config = dict(
    n_layer=25,
    d_model=320,
    n_head=4,
    n_kv_head=4,
    head_dim=64,
    d_mlp=1280,
    vocab_size=8192,
    activation='tanh_gelu',
    norm='layernorm',
    norm_place='pre',
    norm_eps=1e-06,
    positions='learned',
    qk_norm=False,
    attn_scale=0.125,
    bias='none',
    tie_embeddings=False,
    parallel_block=False,
    init='normal',
    init_std_qkv=0.0245,
    init_std_o=0.00346,
    init_std_up=0.0245,
    init_std_down=0.00346,
    optimizer='cautious_adamw',
    lr=0.00101,
    beta1=0.95,
    beta2=0.98,
    weight_decay=0.23,
    lr_head=0.00619,
    grad_clip=1.0,
    warmup_steps=412,
    schedule='wsd',
    decay_fraction=0.427,
    decay_shape='linear',
    final_lr_fraction=0.02,
    batch_tokens=65536,
    seq_len=384,
    doc_mask=True,
    train_tokens=366300000,
    steps=5590,
    dataset='wikipedia_en',
)
Each number is 200 + 30 x the weight over its row's rms, rounded and kept within 0 to 999. Layers, rows and columns count from 0. The size before them is the row's rms in percent of the matrix's.

# up: layer 16 MLP up, 1280x320, rms 0.0532, rows 700-709, columns 0-159
# down: layer 16 MLP down (transposed), 1280x320, rms 0.0514, rows 700-709, columns 0-159
up700,098,169,213,251,202,217,205,195,223,206,193,225,272,139,185,170,200,177,198,187,190,154,187,183,123,162,260,140,167,214,169,180,192,215,173,224,208,266,234,210,165,250,237,215,201,172,221,179,228,204,136,198,142,185,241,226,195,227,230,200,256,195,257,179,138,206,239,205,229,197,211,158,230,208,164,188,203,209,263,175,170,194,255,196,178,194,185,219,163,194,197,168,267,237,229,166,184,196,209,154,245,218,238,220,205,214,168,216,189,171,209,197,222,271,243,264,130,188,197,216,238,260,176,207,165,196,210,187,163,212,208,210,180,222,201,184,206,193,187,198,187,200,138,205,155,207,209,201,220,194,219,235,222,222,214,192,197,163,155,244,231
down700,096,165,174,145,162,217,167,240,143,154,160,203,129,241,148,203,189,214,197,242,225,220,166,194,239,284,163,215,264,186,231,202,241,195,198,219,235,170,216,214,177,189,223,192,260,220,137,213,157,203,226,171,221,215,199,206,203,153,135,255,206,160,174,200,249,177,197,203,166,178,221,215,176,228,176,241,207,252,227,242,209,191,154,146,202,203,206,184,190,148,193,181,157,183,222,216,201,176,217,251,175,236,152,207,192,198,221,194,216,182,149,205,130,145,199,118,235,149,216,202,209,128,224,214,231,189,203,210,215,165,163,173,228,196,176,168,181,192,212,180,170,192,241,179,196,267,217,232,187,176,240,184,170,209,183,194,200,214,254,150,197
up701,097,209,175,132,209,213,230,229,181,175,185,202,242,248,213,207,211,243,170,165,227,217,187,147,179,161,223,207,159,216,244,199,231,208,152,201,191,169,186,205,166,189,179,220,168,245,223,202,177,203,166,158,221,183,195,218,264,154,144,168,180,166,193,192,159,209,208,222,192,209,223,164,213,216,232,145,125,242,164,225,228,175,189,221,183,213,181,195,184,163,203,203,176,205,267,186,177,171,185,157,174,167,198,221,193,227,204,221,174,217,191,140,147,172,257,165,237,180,217,202,211,212,172,240,213,215,211,222,127,214,198,219,183,199,253,205,255,255,197,206,200,192,226,147,198,150,206,216,193,219,240,239,216,178,191,172,166,240,237,138,217
down701,096,197,219,209,180,210,187,198,215,224,284,181,231,173,102,146,190,201,154,164,187,268,204,218,202,231,231,195,205,174,200,259,237,212,165,248,194,182,187,196,197,119,177,228,214,248,233,212,172,188,194,234,208,170,225,225,255,202,256,193,191,193,218,155,239,150,266,174,253,199,200,233,193,124,220,191,192,204,214,223,144,170,232,197,214,208,224,184,221,191,301,192,228,133,189,197,209,196,239,215,236,195,213,212,204,210,150,203,168,185,231,170,229,190,248,168,218,175,193,254,215,213,200,154,183,253,206,179,233,190,156,248,195,181,102,218,224,167,226,212,177,194,222,219,176,174,193,227,183,176,208,183,193,199,205,205,188,221,186,202,200
up702,109,187,217,223,228,162,188,182,247,161,168,200,201,199,241,199,198,149,234,153,157,207,220,116,197,184,207,217,211,227,199,222,181,202,281,275,129,201,215,188,218,196,199,204,225,217,195,193,146,191,206,162,161,184,174,213,193,164,134,274,181,153,249,204,225,221,269,188,153,203,160,204,216,238,237,220,196,249,192,188,231,203,194,217,170,184,220,174,177,158,160,193,213,230,164,216,173,169,222,180,235,222,213,243,172,236,179,212,176,215,227,198,200,201,190,206,196,141,183,196,190,169,194,209,196,166,197,128,174,182,155,241,205,249,217,188,174,229,203,220,214,190,188,229,200,201,234,185,144,185,212,208,183,199,229,209,194,242,250,209,138
down702,129,214,193,219,189,157,213,191,236,165,189,203,225,197,161,216,226,248,192,206,169,195,220,147,212,192,262,160,174,217,192,239,169,227,254,195,165,203,177,184,182,181,200,256,256,127,227,212,189,217,190,166,209,232,213,176,137,238,194,213,191,210,196,232,208,219,253,196,234,188,207,197,233,259,200,263,183,223,208,203,227,211,183,224,189,169,227,220,171,221,161,238,250,238,191,195,202,181,151,220,157,218,167,203,206,185,232,199,171,216,246,207,193,195,166,204,161,174,230,170,138,192,195,231,221,234,160,174,190,183,163,198,177,206,181,199,189,211,216,164,205,180,211,149,202,175,201,168,246,164,157,209,168,232,242,230,130,216,190,207,208
up703,094,216,223,200,220,197,228,188,175,185,194,232,212,203,248,205,199,163,193,209,184,208,207,188,143,195,211,210,217,205,189,214,184,214,194,210,176,164,195,205,150,175,204,196,216,160,172,280,183,198,219,166,133,190,213,195,202,206,210,193,165,165,192,178,167,248,201,202,191,269,196,235,198,177,261,192,226,231,221,176,194,212,213,170,172,149,232,225,225,201,171,217,202,237,199,192,222,209,185,149,209,190,175,255,193,234,242,220,197,188,159,141,184,225,179,228,198,227,208,212,182,186,160,213,209,159,235,195,234,188,146,163,266,200,229,222,191,247,216,185,195,179,169,231,201,225,214,179,195,169,171,214,170,99,149,144,169,203,186,255,171
down703,099,213,210,217,204,199,208,247,209,254,192,214,203,202,223,211,263,203,254,143,219,150,212,224,240,202,233,216,149,168,244,181,169,234,186,195,215,261,233,194,156,195,202,213,168,244,222,186,198,173,217,193,163,240,183,185,185,159,202,194,194,265,176,203,146,142,234,182,187,210,179,210,260,197,195,236,161,159,187,165,202,177,204,223,225,179,197,229,187,205,179,236,168,201,201,180,177,212,185,199,223,183,221,209,210,177,165,171,225,158,187,278,211,185,204,212,194,205,143,244,233,178,180,171,196,239,220,191,208,180,254,241,225,160,197,193,222,180,194,212,197,164,250,197,141,156,209,185,154,154,143,225,157,187,195,236,203,186,243,252,204
up704,102,224,211,236,234,197,186,176,205,174,232,201,244,233,252,192,222,223,182,179,192,206,212,164,231,206,154,236,183,194,270,244,201,176,169,180,220,199,166,202,222,197,211,180,228,220,218,184,210,219,242,195,191,161,196,207,172,187,186,205,181,178,164,187,192,227,198,184,209,194,211,206,250,241,205,200,195,191,250,175,228,167,199,204,264,132,158,217,156,179,188,217,193,240,240,232,200,156,206,149,185,182,157,224,223,199,210,194,202,217,178,190,225,150,198,199,269,200,193,234,178,186,153,188,193,238,147,264,220,162,203,157,206,212,146,190,141,242,192,150,219,182,176,155,201,182,196,160,183,210,152,177,207,181,143,249,192,240,248,243,168
down704,104,155,234,188,200,191,196,169,182,189,162,124,197,225,239,215,236,134,215,242,167,262,167,240,166,197,216,219,155,234,154,118,230,215,214,194,213,219,288,180,155,152,170,184,159,184,186,257,220,140,162,172,214,219,198,193,182,215,174,212,188,183,194,233,171,196,199,160,180,208,238,202,230,179,162,197,215,227,225,178,224,211,201,223,186,242,237,170,270,216,202,196,243,199,154,176,200,201,204,231,199,206,155,183,209,201,215,197,162,186,175,260,168,200,177,241,206,214,222,212,179,229,203,239,171,203,183,201,169,190,189,217,245,185,226,191,220,216,230,188,128,215,175,157,182,210,168,219,132,229,209,163,204,208,203,203,196,199,226,186,234
up705,095,232,232,193,220,240,197,211,206,133,193,188,170,214,221,243,205,189,218,238,202,260,212,249,145,200,177,202,141,165,248,251,192,188,172,172,190,173,206,215,169,165,204,196,152,209,264,199,239,218,213,155,171,183,177,210,175,196,175,172,281,148,201,172,209,193,214,272,144,202,218,152,191,268,196,191,206,205,204,159,214,221,281,155,164,155,158,241,174,165,186,212,173,205,236,196,198,191,200,144,182,209,148,224,200,207,205,221,170,208,172,188,204,243,181,177,224,149,175,207,173,237,236,226,246,218,210,194,251,218,203,213,219,180,217,192,176,220,210,166,220,208,203,236,211,215,203,210,116,188,206,205,169,182,138,177,261,286,200,216,219
down705,095,193,171,203,165,142,199,194,194,234,205,188,241,213,196,187,234,238,204,194,202,130,214,183,201,229,181,182,292,184,183,189,191,202,230,240,242,213,189,216,199,186,137,194,198,234,192,172,129,216,218,203,220,211,209,184,183,193,248,236,148,248,167,232,222,230,163,177,230,183,163,202,248,225,203,210,172,138,180,231,216,200,151,173,161,239,161,170,229,190,193,210,244,204,208,162,160,210,191,236,253,199,210,187,193,211,165,162,206,164,184,249,117,214,222,170,176,247,213,156,199,190,132,231,155,191,195,212,194,207,200,200,195,244,243,158,208,163,200,237,186,210,197,201,150,194,198,149,225,169,194,145,208,185,197,222,220,168,224,179,201
up706,091,171,148,221,197,164,267,226,188,215,208,227,212,181,228,188,157,175,198,145,194,230,212,253,201,125,202,195,191,158,213,206,198,198,268,162,197,239,164,208,201,171,232,242,206,210,211,155,170,243,218,156,204,178,191,231,205,166,180,204,183,162,267,167,234,208,240,253,218,176,240,207,224,172,175,188,203,185,211,202,231,216,212,208,214,187,228,231,228,207,186,170,220,178,146,214,150,216,187,186,191,233,200,191,148,195,164,169,230,254,186,207,183,196,206,177,167,213,204,257,116,234,208,203,177,201,138,201,197,177,218,199,222,162,220,199,165,164,252,175,195,222,227,155,291,194,234,208,211,176,149,159,187,185,243,184,194,240,238,211,177
down706,092,231,203,148,228,154,190,240,185,122,238,253,225,125,162,178,222,248,241,212,222,175,169,148,170,262,230,185,213,199,186,214,187,210,134,153,191,162,112,194,168,187,225,184,207,208,260,194,241,245,199,230,227,185,175,214,226,230,201,191,247,229,212,238,232,170,241,198,215,166,155,193,267,210,204,207,176,131,204,216,183,171,201,144,174,200,177,219,192,260,182,195,196,204,189,205,191,199,189,190,192,190,187,200,182,224,216,272,184,162,179,185,197,269,216,185,198,197,149,221,234,197,213,162,227,284,229,199,183,208,253,201,200,187,226,184,224,192,163,200,176,175,165,184,182,187,221,175,213,253,214,162,176,203,187,204,217,211,170,207,216
up707,094,208,178,197,235,199,186,188,177,229,240,197,216,162,221,191,172,207,227,185,174,207,205,162,194,172,206,217,158,204,198,174,160,197,206,183,208,228,234,209,172,191,264,151,141,236,255,160,222,197,193,166,220,160,181,144,159,199,213,192,198,201,242,214,160,194,220,230,184,206,192,210,202,241,272,228,196,209,204,173,226,167,206,253,188,203,215,198,168,190,187,188,282,201,177,236,189,197,175,187,210,177,135,242,200,237,266,178,169,219,179,184,208,218,232,216,163,153,236,180,204,193,167,216,215,199,241,214,236,192,212,195,197,223,240,231,193,183,183,255,196,200,179,158,207,216,228,201,178,239,238,212,206,205,234,168,202,254,164,173,152
down707,091,181,206,224,188,212,195,205,227,194,202,201,197,177,201,200,240,190,211,214,234,220,142,201,179,187,176,215,215,200,229,169,227,217,157,176,234,188,184,252,215,177,153,211,196,152,203,254,199,169,194,194,196,227,231,267,211,218,180,188,165,159,149,196,202,179,174,163,205,223,200,265,170,187,156,192,221,215,211,195,194,180,141,166,218,226,202,161,244,197,217,199,212,205,173,208,223,218,195,220,254,258,271,198,239,149,203,168,209,170,177,207,172,217,174,171,222,246,189,171,165,220,218,221,197,202,223,224,180,185,168,203,193,178,167,231,174,204,222,169,233,234,201,244,186,237,190,240,239,119,184,215,190,163,160,233,245,188,256,215,314
up708,097,156,161,200,210,150,178,152,261,186,204,180,240,168,242,228,230,185,186,187,173,228,212,187,214,163,191,216,207,213,206,176,205,197,232,194,208,208,221,204,179,223,215,186,209,153,213,202,190,172,149,136,147,168,236,278,163,184,230,220,174,208,218,182,170,204,285,207,146,231,229,215,221,214,238,210,216,147,199,186,189,181,168,191,234,206,236,255,147,196,207,249,241,239,248,197,184,175,178,180,193,188,201,210,204,209,229,219,204,229,193,219,210,212,201,143,167,179,159,218,195,213,200,173,202,177,224,209,193,168,159,120,238,247,205,161,144,254,177,219,198,205,201,141,193,188,164,193,199,241,248,203,170,172,166,211,190,302,220,280,169
down708,097,234,183,236,262,171,211,229,191,242,188,198,209,202,210,175,197,203,164,224,208,208,194,200,186,221,171,173,231,220,148,179,190,183,123,178,219,202,200,142,240,181,165,222,178,199,195,207,171,218,207,170,223,201,189,210,178,206,144,201,174,213,183,243,150,181,226,206,211,239,191,194,222,189,172,180,191,209,191,217,240,123,239,220,237,171,230,202,199,179,234,187,195,187,117,243,195,215,192,143,210,193,243,183,198,195,122,202,167,240,259,168,247,173,203,230,209,211,208,203,197,177,192,227,236,168,172,180,156,250,190,292,146,165,181,171,218,150,136,226,199,210,206,183,200,225,204,184,230,226,184,220,226,223,212,218,204,249,205,194,201
up709,102,205,210,210,197,199,174,232,220,75,262,201,192,210,178,198,271,189,146,208,299,257,233,199,204,173,201,150,184,163,211,212,265,190,259,196,126,147,204,162,209,174,205,192,190,215,162,206,205,164,165,183,218,191,131,199,143,187,192,224,234,180,210,216,191,201,189,223,209,189,223,174,167,225,221,205,185,219,159,221,177,198,199,210,159,134,206,219,183,229,176,182,224,157,200,231,160,200,152,223,162,240,198,149,185,190,210,254,203,203,185,190,159,124,258,183,192,215,140,195,206,177,182,175,262,160,214,215,213,252,209,176,238,229,186,216,191,196,197,162,217,198,191,171,190,199,247,214,206,179,237,274,221,266,191,205,176,180,178,182,196
down709,100,184,255,269,152,159,257,239,184,219,161,214,229,232,219,230,188,190,180,175,188,183,200,215,232,212,179,200,222,207,183,238,135,190,192,184,195,173,176,244,272,233,219,228,223,152,197,224,237,189,227,217,132,189,259,169,194,213,224,179,182,248,187,178,220,204,229,185,217,224,238,213,216,192,187,164,181,163,230,165,210,213,181,213,228,187,177,201,210,141,180,249,122,242,178,175,230,228,200,128,184,165,192,221,172,211,248,183,190,173,242,191,200,275,190,238,205,170,209,218,210,193,181,189,158,160,177,213,207,199,169,188,189,177,177,159,226,191,236,179,217,213,178,216,232,168,153,231,215,234,188,198,211,193,175,235,214,207,213,229,174